{
  "d_model": 256,
  "activation": "squared_relu",
  "qk_norm": true,
  "lr": 0.00983,
  "beta1": 0.95,
  "lr_head": 0.00881,
  "decay_fraction": 0.646,
  "doc_mask": true,
  "train_tokens": 151400000,
  "dataset": "wikipedia_en"
}
Each number is 128 + 32 x the weight over its row's rms, rounded and kept within 0 to 255. Layers, rows and columns count from 0. Numbers have three digits each. The size before them is the row's rms in percent of the matrix's.

# layer 6 attention output, 256x256, rms 0.166, rows 0-42, columns 64-127
107:142137067144141138172160112110138131109084160118191112117092115117216158131045171169121180137125098106122134144149122118165100209135072135162109095183182180075104083156138107086110188172109098
084:090052143126135125109135139106096113162156128113085043136116111159143124159129147129108092073088145110103165109142099083139149155157082123106188165180114186190139116089156131146154159075128090
092:155144141171148168132158100175191120108157128141135121130100087136077142153145104116102103096105173080146173087134161118110172070091175147131055149090146070134158158145120091121083095141128125
103:106208150116196149193038143146151110132131126090092191094165126155158087112120065094110185082059185191115137080115127113098104146131107107137153131092122152149117104152113098123189162084129052
096:144072108076098160143133177137183124117047168091183150139130199112124121074073151162167132149098076145113141189166115155090114129136072154150120140133175152063105157088169089137109117182078129
103:110105149101189081115132150081101101170255152177065122154121193137184122165192142165096081127116093131171147126144104119120156102094088088132141126123112160120097140148136129108075088103143147
105:083156053109117171136143161062046159141111139093150079139114171199145132142028113178153163166055195148122144110114136147132112110104107121161122094121119130177145147126099172087150126117132134
103:120151100164103174065174157106153140187102138112124114105214171146098107101121104122135099158127089092150148170152158148093122088125130145126100118173150118155138117172127129144164096165102150
101:149148081218172056142127107132126170167074045153133164129117124082150128112085123153116116144189128144094079132173095121140107095114155171104120136132090167114119132114110191126110114151129176
097:099145131135163121078180095098171078183103172105091045051162159128064126156134087174169160180160109130124159145138128158073162161142161093093115141151148130184111122149115108138090060136101122
106:168106074108141096068149109151148107107150104185206165097154168089096157065183102216098142136192125120101178136137106129108059129160131136105070096071133141079100131138139128115109139139071138
095:137123150074158189098137174069081098134162119111169124098127060163180095068135065161137090157085108159131145127106118151088150105122148106101113107140117122172144110188128110101168126130138079
094:105132132106147124079146111032190132146188157109100137106153197148096125164157098146122144164166124148135108164156115101117145148142130145123048150149132144158144100165167154138119150045119143
101:190068099057132142132110136108120084102174150107096076142098130117117176168122104112198166105142097166106162148126161114122112116108118131103109146144149140128134087138106137152159120151150083
101:147178154151148121079132146130133105145146067122108127109130117094153152122178104169123168140171117096155126067088105081117085110126135166154166171116122150116123096142139132095088184112138110
096:184116128046077110192117176133105143115101074119110163160140101078165168075183139169166078189088142130067106158104148121125118107136146138145107189133132093120121110106104163156179103142099176
100:063134125175128080084120143139126181191141104059155144159132119132126125141151128082078133064086155153117131164154126114127113196093141135136134098160130140161100175109095173081125145145149168
103:137156173135103143123203114132149172172118066092084145153130136081120182153213115194088139083130117099129178147112129114154157061106117159110120131104131119154132115142125127132128124095113103
092:095140111068121163189133120136178107127093078089115204163099201129158133190160143137065201145106131107155079140092103137122121089163169124155133183137142174113104103145111121146118150147154144
097:138137163143138159093140115144156074106137119112070144100141089144096079120147126175116175129056109108116157134120120184080094117117170053131054154126101122138091132090131106073076079172091131
084:116124129147133057127101054108125192160214107147075116105181178066131113109106165139131119077124134104119126153118095163101115129118107118123173168135181171117108106135105150170126134124122106
094:143143164154127095171107154129143138172082134125085118136134214090174149154124179160138092161130130160071143095179124129104094143109088149140104132200191122130122097120104097094145153152107067
103:175089080128199093115211217156142116172094142104106185075144110103117122110192164175151063119078149162131110086132101111117134086127181157140134131112134157149132074079065136128126109104161112
103:160163143121140201135145149130198073134126100123153162108118158130173101070104103105054143217110112095125136129119107117144070093148165158099128138123124141129115076177188081196102111130111159
100:092101174139097075089134145100131092073155110124135106134075176142118130162111201098132083071159147108174132100179128124144187126132121184083144083102120174153122184122131104153098043115127136
103:130064132212095116126140116169108121132094162099116123093130116119072147109131142144162173082170137141118109083131122157157136173159127172134148119139080132101118170096124101118123097137134164
099:088205078138160074160059125130133140152117151145149141097138166098188097158128163119124130131122117153152136131139165188138159080116070140137141135089186097148174171175122141143159106136104142
099:135095075148202099091105137190100177141161149142085112130171093115099091161089131134126150108131142151159129110122097089106041102096178104182109152094132102101074113160103108178157089060129159
099:165137112142137098175095161151133132150161176153165170103093198140143143190114213148120122117154104152100104119103194121099172114135102151097069125132166080167154133138154196090174098121127150
100:107150116124065134060160163166100134107161172085115120155125074163168143106090113134131129156156138122141157192092170110164163168135097140103117119114156138117131078129129113142115116160124129
102:171119111134184109116155156081159157105108126142084145089138058102123229075097166066167149134100105113135077109166103109135133105077096098109151117171174113159036115113108124068138171136098134
096:138033154135053187163164091143093178091089099163106156144208156107049156138173167126118118153091138107142110109174137111145119102135167159163123172127083150145127151131135163158137057127141149
098:076128161155150105120045073137160185145119167094197070088134183120149129071108133074122126107165185100128178150103144165128137128150135130082118161107112187148145078140134110152069116138121130
095:143040070148163158152156125116134144118103213107137139091107183114101125151108113065139119091117128141121141109133095092093098179149126178095120104144115099106150141126183101158131155170126117
099:042134121071068169092170136133088085134132154104114155155149072086114167156123172170072124189101170132110180189131149143089144131089125146138098152131137131164149129142084109086096100133090125
102:074114094102178134055110123188105147112110201137168158097185152155109080090161127145165149149144158126070126102148087159110074131104092093091148119113141081139129151126124073103083107125072092
103:074163122139060129134174053137085116100099107098121083134097131094092188156078100087152144143156122143158146114121107165140154067086145108114158163162071150146105134130105122111086120202096127
108:168135086140127143163136064119129119146049093123136124170146154136155091075119103090108069126160107114088153102128145165141092114154118149178103085110173123097102132128137144121135198078053112
106:074069123167132116104108166121094199173190125155107170097230036094077113072086072138156126070120112165112112109117139152145120090121104126092142190122169146111155121150127126143140153113148199
107:139113114168119136119167236129165111166102146148128036121089067119076074167127102171149157166087158063094128103114137113091109140135143129129063106134140121123158109157084154153106127090142139
102:141165128116151114174135122079059184184141151139122179169168106151133151134117125128141100146173140113107147091133114089131106168115183092122169107173153098147068110125127161085102134114163093
101:168088066163207116176137163103114107153107104166120120058136133099201080144107120165118124171118134119123142045165171163153181101137065106109133142160149095158086142144152179107150167164105108
096:118155128082141136176174130061110194116055125120149143107121164128086158118092125144117174118145118133191118107149107136099153067130069102131164129081089150154097192096151136138181127105120094